Each number is 500 + 25 x the weight over its row's rms, rounded and kept within 0 to 999. Layers, rows and columns count from 0. Numbers have three digits each. The size before them is the row's rms in percent of the matrix's.

# layer 9 MLP down (transposed), 384x96, rms 0.097, rows 187-252, columns 48-95
101:496511475512501486524535506508485502460484510479480487528528485525476480479500492477530523521444468498530517489482489533473517525518532532537518
064:515479512497472481474484471486496495538492465498509516470468534526519469539518525505458500505502538518578478513526504479528495505484472544493466
100:480518477512493463461472498502514510547499533491466506499468521535433510490455501507511495517511524460525518466480466503481509554510560510515509
100:460476475496536523495485547465483539559517498540496526483512527483493483489479535458486509483467533488521446496503466478484536487496508506503510
144:490505494497474516483538483506498499510533535500490506498508475529506487522533533499494499544518488544483546552518499449531459503498485508488493
109:542483492511469446485531501508506505504480506541484500500444533516457515548506509488505512452447527514467496481496467487456504466502506523480508
104:509493524485514519464498509508512506492516523500495478518480522540466507523529514510464492495452509521533475493519489530574440500516482521495533
104:504492487485510514545550560496482526461532477512519491482493468517569498478514508533486521499521501468515502514491514501535509522554549501488507
068:497471481495487493498496502472481508525479511491462488533458532514494492467501487464501476488448556465527495515467474496503568521488530517477511
096:517474496522534483513495488512496521456514514453477495530497499497479515500471499498477485482477474489546484497511487529545449491502494508473514
100:476528466491493474516497489502498489440504486454490526516510454506516502470552467479529532509490531469516523485526469480518513532525505516533490
090:526518509540513494537538483501476500487502479490513475499540539499506473502516526529517500517512505503550518491477487467493549505456522502515484
108:555541539504532524535506500454494543495505501478543521481479517512534512477535477523482449492451490468509501471493481518513491489463463507495503
094:478462545537511504470525462475508483488509541479498509502507477504481536466524463533544505521505506499524482498488515477506496481506551483501523
104:520488483529531500501513491495522471508523501495490496518511494511489468502508488489530531525495536521515515535527520572481487545443540467501514
085:498487506501517538443498467522500482534497534538505553482498498512459504490496498500476527540505532496465481551472512478490506521515508521514470
109:540517510504513495525509504525528503495461489475553446500534470499487499548494529471507515483491517520482496459474507510491493471517498543455489
064:503464493534450500479480492495499524490471488452485498497460508513480496525513552482452496526495472533521478575544482487516494487483453501479460
106:555495513480482481506479469529510474483460526518497454512545490503477519534475484473536497520492509538509514531472536497551499525492479514520529
120:561462477476503499497516464510509497511520486495537443503509472495523479490489489508469465492455518508499514533507516528509474496480481502493511
072:483475473524477510481532469487486532508481494508511484498435510485466469475481507482488469511453536463526482483463509487495530540481547502480508
124:522532494489521548513484490475465560480481503485533451459499496478469495549534549462508558506479527492483532468509483508485478499540496485535491
107:507479487489531526508497485519505504494486448483495510505471512457480532486508497509532522504513520477527450508493554514495524513457446499521530
095:499482528467549478502493475537501474532490511471464539476517499513495491490467488526480472532515515513485472491553527502492513527507447524508520
092:466484494523524483489520468538462530491582513493489492471497502500456446519490476504496504503498503467473500503483485536509523492466490525486494
094:517495520461521482518541457477501472493431509510486499522506515509447518478476511488501489510487489452463506480480482498467520500424533494510487
094:507466502504484468514472522513536480492521486536430528492535486504530516484486488546512489473539477504512523501497522471507469525496514482502532
080:484494497516505531511512560525540523524502530511472531521551496498530546501518501519527513505506512536484506505514488490503515511558540488549523
095:543512513525503535469531527449470551503517547501543488487496513499483480485475463500498489493502544501478555453524501523531516520540514537514475
108:500472585508466574535518516516507481478477497538474500508494482504530486498556508477484479472535491493479491529528491497489508486515468502503507
112:510440503490491481482523514497496500532498514495494493483515485516520480489516504487462500497483500507478513454457471493523527463493484520521440
116:506499514517481508511502510540486464494497482493499477447522574523472535505481510522487531523529469501569502511511514485509490481515529530504539
061:496481500502473473484484490463474499534449476496504495494451504509479491518506509496467504517527519523620465549525487496510503477479466491483452
085:490524470494526506493497477519534522525482539508479511525504486467465519509503513508524501492471495520497527518486539471501480460508513466483494
103:523492540502479500535487495494498522494451542496475477523503528489504512485494469492494477477505469510491493475489523535443495488501525512530520
110:473519488491521505504508534508500540550508466517461541477486494506521459489555431526517517479495530516523477496514514505496483530487483485509501
101:498479497490445500530444489495518489470495519456468506531499522491492516485502494454502541494483495517488510519513464419480472475515553500478513
067:511499479530505524463522459495512501506510511488497500515461514524479488482518520459497499545453536465531467506460492479514512536485556521480519
067:506453484506466486496515479491505519511455509475487520486473505494486481526506543494446493492493528518575513564547478490504480493483461507504465
109:483484520499510563502515555484543510508477532514479516528502475485535535489515496493485511527524447482475490510492502488511498488488472506475472
095:529458549507472497507538529529538503510582499485487502505483538516506524529527496514526479455502505514496478506476509494533504517489482481520520
105:529495488524519514477511455462500421492533544487474539509480495530520508488520517506496509496488505538495510527505503451487486500529511497485527
070:509467489513461510468509468484521518519529498488502508513465524500482501471503513459496492491428553472539507490457516527518518506503519524467482
128:456504466457468472527483482463509505497510502500484490481512572474474465493512506453473455503475510499490529535520545515473517496497525484512526
059:520471498482475511481484497546486480486471461452490461496433522495487489486490525486464470517499495548549480523550446486492484476516480488486451
103:500435497459477519499526496486476497533533520482478456500469507526495460518512497513498461491535515513506425491524488488503485523510562448503477
108:520490550517522483530513510502492484524512498494521491506480530491472455472473542497474476483519517479441531518463528478549474523470505477492533
081:447524544542534510473486513514525507513502541535551488542494532498514495511488512472487495535477484496504507478465542523465516524454488520503518
111:504512523518538498508461466540485485481525517493461532466568465493517482467506506502496498473490472471500474503490463501514491524488486477487485
061:512465472513455503490497448486477523489469456478499534487455517496467477543484532490478473492474488530548496551555476491546467484458460491512473
106:524474467503512514471503493474516490488514477485516495522479500509518535484498498523483523486503536529468442492510512539495502553476468506443466
110:492508492491535494503494515517504506507514462454504513518500461458487511455479459517542475495527530479497505524535488537531494504496420498531495
084:502471509542512475490482497489502483527485507505496517519448485523457496487468433465485508467491510470489513473536525503477499528479511549481518
108:511491541523498523467513463518492507492450518534495479479522470531469516491499456499502535478478508442532486489480460542502506518548476485495486
080:464502468544499522487504512505511490536511509501511514537499485497554533494488467502549515498510509524467520461496523531496501558506493460512495
086:457473499494507527494484537491500524490480469497482507485485500489432500461502497502465543468441495473495476453485487516517521501488512489545523
111:507526510468521545497502537521486524551526475493557524454525472538521554515505514507504506540482503497505475478515507540495495498479497522516513
065:512479454501463526496531465499490525517529485500489484519483548506506479495490507445472495503459526495533496513468460515523518512470523515526510
116:487493496492507527525495500489488473465442547516520504517517444464538498520499489473506479488489524487473459510492487515511506489499523533502510
100:516484487500505496527484465514562472492505521498501475532525483481506467501526473513519483469491499493517483532491527506495468474490537496451508
064:512471494519464487495473489498501518555454486494469502476461517514500502495480510506483491506503482515584487544543484493487494472484474498510473
099:540532477454509471493514476497508498538528502482520463536485485481465492496480516547468511524529494512549500489502482557481494491436516476486536
105:480512492538530510513522499540482485492499496508507490552505554454513545502487483520534530510537497469509519488468510485500498496471478467510495
073:483493527487504466484525504500514487509503517463515510572492503521547478476514485482551477512482505482483496470447514530530458509505550435482490
109:483521497518477511479531475487500496443525479499484493476548481513500479527484515520495545514460494519484510531485490486515497482452494479484529
087:534549496501525514500505467515478538561444467498498514513558487476533481473522473493529512483497534494488490476501451525519511521516482461497497
# layer 9 MLP up, 384x96, rms 0.0972, rows 188-253, columns 48-95
079:508494512478521472484477467492474490506509498514531507472506519504548465506524486486495497488483532511501487441455521472510499511510516528499505
098:526510488503464459478507500483497468511476521491485505491501503474512480491444466473509534520534485559485442498440506481474514461530513503513483
105:474468506454513490525465482480477507516503499496502435513501544528498502481493477525472472517483521471523531502493510463496523507474510459445508
132:491494516505515483490486539519509504509489532468527513515464525512533528530485478391510517475548472536504529473486532470498478479495485518475543
104:473512459472483525511500460525567469488533474491543503512487478498494502478504496507529486540482484498508530513495523512500484489495536463486520
104:478509476512497489503516537526519537487516456492528523533512528529506469473514490447493501504480471529558528497511499478524484483517469491535521
099:487470532498521449478491456547498451490511553478492497518530465478501494507479530490566497559475500477507487499522478520509475541484493517494503
084:492519523455527528519507504502476497514491516528502499536507531526515542506521500521529494496512516518509542579531487543502518463492517530508538
098:492546487496480492495505476522503461500487520507516490497512499469545493504498497477520527482518534488485529494498525505478544512507491510532502
101:464535524460529469450492481506470465504495506471529521489482543480513514520466481491478463525495538510499533492506470464497511503460493481509420
083:523477500509460483511518525468462476509498508471502489428518579536495551510514465514510481499468459505515470472488530484516493456498494498559482
098:503469499497496469489491524533504449523466522518516498495469581504521522506487486527530499509470533455481535481488503489485466508464471502518461
081:498481498487514494482502505497504518479541492511509497466492478529530514481486503483487527495471553470567507505531499517443488518465503492524527
103:488564492451495463452502497492482530536531506499497450527477463468507520495484495479480485464508545526509478524510513459474489548501507488483504
087:490530484443494500529479501490466526492511440495474474525499474495554517471504503463512515464488495488515471502541481540476506515447489475491506
097:433490514453546499456498488473515531470513478481515495538491532456471483481467480482475529466479504435539471501505475488508455494489471455490477
086:493498495510483505462506508486510523471484501479479503499489472496496501505490517494485506493493458487401510540487481526460481481486485508479507
111:476493453483489483502491472420508449533516509451470474499487543469497493514492474538516524475455479489479516522472487478491489505510502513477479
102:461455468498466488506530471531494487527521535481508495505530545490496499493507483500522548492434554528540514494511494489507481520470482506501500
078:505532515510505513514557507502466526504471541545549510495493460513487498514487480553485497499517488516508473496478537502522450506497527488497528
113:511521507460531535470523503508522489491545486460520502534546495509560526486471531487475521512515484490532547502500453475531536476479491539518514
112:484485471438461514493507500469539451486560477477461504521453518506493496504501463471482481523500495497507509475524481456481512505488508505466481
093:504449533500485528469520481489435521485472491478509512530502495509512498488487497520491494530484507468453465461483463470526464508504502497500496
091:490518492519503494512465509599453539494465530519508504527505471539465507510463519480480501546491535478520487474487513495473497514494502513482466
090:483508516554504481536485542456489501492557505518442496492498487516520486502524492495493530450495529531514521440555494469488491506469492518531481
082:461493472486475517479487483477476490520460492471539476478457509497461487485495499421467498500446518490477470468504457507465506476494477512479451
126:485523523484522438476487473487477522499524529499490492481523487490504512499476486510515468475463525465528540517477536534523521515497521525491494
102:500525513487462493539477512540565480537498461506493493485475523472536502511497499496526522488518462516530498530502525464528490497492523510493478
094:455542494487457543455532485478504468544536509464472476481462483479537486508506491546502487483517461533500532523530494515517527502505443470496478
102:475483484478439512479490490510496538504469540488492521482493508488479535508503480481455491501507529508559480495577495510498506532536490500542500
092:463484491493508518499518491482514518517527473491534469541492531481520530539471497465505510528432464496483498504517509510530534509480532463526441
085:483510518475505483481500487479494438506471509519542473526512459476491503512515460496491505501530505483567452478463481529466511477488464476477496
106:485517536465466478464478478434476494524496458466532479486477498462475488481501447459467436489475489475482473482484503535478472519502494508485482
106:493483488480539487460518469470503485516496507493477457479484508491500476534526496471463502482467481534544490491520503455482471545490485504485501
110:497485506502512472502497515483518487514515515445482518431512481499553516495495489485494485498460491547518493477533515471546523486491483503453489
091:478474488467470518527490495477505474507499483494545526519462516549512528513479507513510458445466482507517515477473500492490459497529452508475455
073:503511497496534519467514454530551488489506487486547522490498514457478511517507542498499513501514486504517483518476532509463480531521576507524479
077:494455498482475510518564495495522507503460535483515521500535438468466496505509472484477501489532562485510520528511501506476483511506474518521491
104:481506465422526489474553518497476471515495492407481527489486494461499543498478477509473509490475487471506464478497498481505466477480507498486513
102:469502511471466535523465510491494509475472487535512481454474489510539499525456463476477510535504519492515490494479482461471521504496473475531513
099:510477508500529491486522501513495492490529459468466481491489529485470491518476505521538508517487526497492547479472522528497467515529532531491535
096:556492517497522565500478516510561518509517542489536530523506512524527516497534528505553524495535554484514510501521551544543503483526513516501494
119:507489435502468475491492500478519562523519496450528535499494507490490533496492526520540464455474457483510504504535557535464507513482484498511485
089:489499484474493509506498511563476471476507501453507445503493498475486520454508503484462473474484485528445485462519455494455509484526533473491489
104:531487501511439520472535470503497445521515548502518513533506508485518491483496524484518476460505519521546503520509529523516491512449446507482528
098:521499484509500529499521499543541533500550508472517505472502459542539484471509495498553518537478512541575526502484498483532516504502476509467499
131:523489509507519505484549510543547520517546528485494527518525535522525539503491526493520496506535495502489513476448512520538554535508490460502508
109:473506456510475492474461476522486465505472478489480497431487515533472519520490486514528473518455501526492498474510541504511527496499481490434476
077:519508480515453541529469462501484514448492483474531549485498475473455494534484521506522465451489486508471503495513502522544461501492510493529514
104:478483432536519493494475542459507456488530467461508481469500491465546489514486482493503508472485458510496466501484483470524511501508480506514489
113:452446516497509501508500525518497546492502521459499468479500517515500458486483502507460512475486472475502499475502507503478497508444504469530499
073:470527490531489528505559532472463502543483527479481482495474525481517503553486497473491541493501510464513533480496491481477505508489476533498513
104:487482506484434511461535548504504512498518515513513480537520485482491456498483530513473515496455484512535503472530510471461493499443494511506492
066:546504530445498501488495507513511502488475517491510492475521475511468472518493526489450483466509501479488505505483475477483471453496536521493530
083:480514477503467488486579491471502468509521485499464535486447541502504517535499555513499486516459515478499511505501517479500507508506520475558483
113:486524493512463462527468469491442483532478498492495486520477486495486483493493502467499518474490514463486542520531528508479464524453501465527490
071:495531514507493522538492495562479502546495498520521518529534524551492517509511504509477510529510543528496481501504489535517517471500497520474492
128:489485497529509502542448534472499457511500480503526526539490541515517498522505438512508520482465470512491534487505524493511514511478480524475471
094:480499461488509479487503456524480482501520534465460519525449534500530485503519480447512471531499543513512531499512488508478512501469508487520481
075:525505510502499499519491500519498474536493509512472490469491492480521534467474453491504491501510485483493473470515505541465511469478523487542507
091:488524499501493491491499496518444478496467531434504511503430505466508517528485518529502526523521523535534531471468537462498510487455480469449481
122:531469502524542492486538489480517535470493526485504519516522469503516535509461448533478507513492504493484500526464533532512521578491506510545503
137:514502481512520490517513513498503529505501572501504496494491475504496556511484474519507535486483477514489568485480512506488564519516530536508533
102:533482514473491514500460511476475515515495498477508488457517501512476536479525507521511502495461512522519475581476516499499503530488487473503439
087:460457514482501489492475487475526462515495567492522454486471497489452524515464485507476499514490465535492529523468493465435533488463491495460470
102:498500457470478512486506529456548436512523480478507510513480531518487512531496436513507509521502499493461490502492510499449509474523498495516490